python train.py --positions="rope" --tie_embeddings=false --init_std_down=0.0068 --lr=0.00998 --final_lr_fraction=0.1 --steps=5983
Each number is 50 + 12 x the weight over its row's rms, rounded and kept within 0 to 99. Layers, rows and columns count from 0. The size before them is the row's rms in percent of the matrix's.

# layer 4 MLP gate, 2048x768, rms 0.0591, rows 1845-1873, columns 96-143
099:67 35 54 49 28 62 45 47 80 56 53 74 64 55 36 45 23 52 34 47 36 58 72 30 47 30 47 53 55 57 55 32 36 50 70 53 54 21 65 53 37 64 37 36 38 46 53 57
102:60 48 40 49 51 36 41 50 47 67 33 44 48 25 33 47 57 73 61 51 26 33 49 44 26 90 46 54 59 33 56 74 59 55 44 43 43 74 56 58 37 41 41 54 61 54 35 48
097:73 59 65 52 53 25 71 41 42 19 43 40 48 58 43 36 50 28 35 48 53 30 54 40 64 44 43 50 49 64 36 73 52 48 29 50 26 49 50 35 64 28 57 42 55 44 33 59
097:44 34 60 21 52 54 45 52 71 71 37 48 44 61 31 43 57 58 42 48 40 50 56 41 46 60 56 46 62 79 62 54 69 34 42 40 44 55 59 64 40 55 70 44 46 59 13 54
100:37 62 32 35 50 72 60 42 38 38 48 54 37 58 53 52 57 41 26 52 24 49 61 56 45 32 60 52 72 64 50 56 47 68 45 38 46 59 39 74 38 39 41 39 59 66 40 58
100:65 49 52 42 63 70 33 87 41 51 36 54 39 34 38 50 54 72 75 53 55 64 66 47 63 20 47 41 45 56 48 52 52 37 48 31 57 44 40 51 60 56 52 51 49 53 42 47
101:53 59 37 66 64 53 46 50 58 57 72 52 51 63 65 46 47 52 52 56 49 46 53 70 44 33 38 50 52 39 69 27 68 56 38 72 61 51 50 45 45 44 65 42 49 37 51 68
103:53 74 36 46 48 38 45 56 55 49 51 49 38 48 42 49 53 52 57 15 34 58 71 37 30 62 61 65 52 45 45 44 61 47 64 55 39 51 28 46 42 45 35 44 36 21 34 61
100:43 49 52 66 32 68 50 43 47 56 68 58 41 49 62 35 24 72 59 55 74 22 60 44 74 48 39 32 54 44 59 73 50 57 43 52 41 45 49 46 58 70 54 46 50 66 78 54
099:83 58 66 50 65 38 59 52 41 19 45 55 52 48 33 42 57 35 42 41 71 77 54 86 66 40 58 49 46 79 65 44 66 49 46 35 48 45 58 53 34 67 37 35 70 68 44 47
104:73 88 53 40 54 53 59 50 41 43 65 63 57 55 34 57 43 51 59 52 36 43 36 61 73 64 50 30 58 30 32 20 28 55 62 43 57 46 56 51 25 42 49 34 39 47 58 51
104:47 33 54 40 52 39 58 87 58 45 43 60 36 46 54 38 55 54 36 74 69 37 64 65 39 75 37 43 67 37 45 59 30 39 68 69 43 31 51 41 72 60 47 34 58 32 46 49
099:32 32 53 47 40 67 45 41 39 28 61 54 51 31 54 58 76 37 45 48 46 58 43 28 36 40 66 57 44 46 82 34 50 45 51 38 48 43 51 45 48 64 70 71 62 41 48 44
098:34 68 43 39 60 51 39 34 41 35 45 63 59 54 39 62 45 41 26 53 33 47 61 42 41 46 61 42 51 53 46 47 52 72 58 39 32 63 69 44 57 54 64 40 50 55 16 45
105:63 50 36 66 50 41 51 51 69 66 61 53 36 41 37 31 54 42 62 73 60 41 58 32 62 69 74 48 26 64 62 43 43 56 54 39 37 67 51 59 56 51 42 35 53 42 52 51
102:66 53 39 45 61 46 52 59 36 59 67 52 45 62 44 41 45 41 77 60 34 48 36 55 56 68 52 50 58 60 48 20 51 30 50 55 50 29 40 52 64 61 45 63 49 56 43 59
102:52 39 52 56 43 59 50 67 66 71 39 42 34 53 49 56 47 50 46 36 68 26 54 42 28 66 53 48 71 41 45 50 43 41 30 49 52 48 67 50 45 71 32 49 57 70 55 62
101:41 42 49 57 56 50 45 47 55 47 45 53 79 40 51 36 53 65 50 66 65 14 54 57 43 54 66 43 50 45 47 63 41 68 55 45 46 32 58 48 38 61 42 53 58 51 70 32
099:44 32 38 49 47 38 50 52 58 47 33 23 48 44 41 38 36 45 45 54 43 52 38 44 57 49 43 40 41 39 47 38 44 43 39 42 44 69 67 33 35 38 67 45 51 44 45 49
097:78 54 47 65 47 68 46 41 55 70 54 37 59 30 62 62 62 48 58 45 52 82 47 43 52 41 55 40 63 47 52 36 46 48 67 57 50 55 38 39 85 33 49 51 41 34 61 69
097:63 56 31 74 72 44 35 58 41 62 54 45 48 37 41 50 64 60 21 57 60 72 61 61 58 78 70 48 38 53 53 27 61 40 54 49 59 64 43 58 49 65 46 47 52 39 63 42
105:33 50 73 55 33 52 42 35 42 47 33 52 31 52 47 66 45 51 67 41 29 32 48 58 47 52 18 47 57 62 55 54 53 31 49 44 56 42 30 44 51 46 49 38 54 53 45 51
101:56 16 58 39 43 57 60 30 46 23 56 42 60 50 45 40 44 21 30 44 41 62 53 56 45 44 56 51 43 47 65 65 61 42 44 32 70 30 63 41 47 41 43 47 24 50 49 52
102:55 36 64 31 57 34 83 43 26 45 65 50 30 73 56 39 57 39 27 32 65 64 56 79 42 26 19 56 57 72 47 48 43 44 62 62 43 61 53 43 52 57 39 54 72 53 63 43
099:38 58 47 51 53 62 51 36 21 53 36 55 34 38 51 40 47 43 36 41 57 53 30 55 40 49 79 63 69 36 44 45 70 59 30 70 43 31 53 44 47 36 34 55 46 56 50 37
092:66 69 47 62 66 47 52 53 46 22 49 43 49 30 35 50 47 52 50 49 27 62 50 69 74 41 28 70 24 37 62 71 59 48 33 38 68 36 54 54 52 33 37 33 55 22 68 43
103:55 54 55 60 00 44 45 36 58 60 43 37 46 78 52 57 60 56 54 29 40 50 51 72 48 40 47 43 51 57 64 48 57 57 51 51 56 36 56 33 43 50 18 52 55 45 55 41
102:26 54 52 52 52 52 63 53 31 37 40 67 57 44 42 53 46 31 39 54 41 21 61 48 65 68 36 45 53 66 41 58 41 56 71 65 58 64 72 63 61 72 46 41 58 49 56 59
094:55 23 55 43 42 51 44 69 39 82 42 37 56 59 54 76 66 39 61 46 30 55 85 52 30 53 52 62 47 36 76 58 44 53 39 57 43 57 58 44 42 45 42 61 36 53 72 44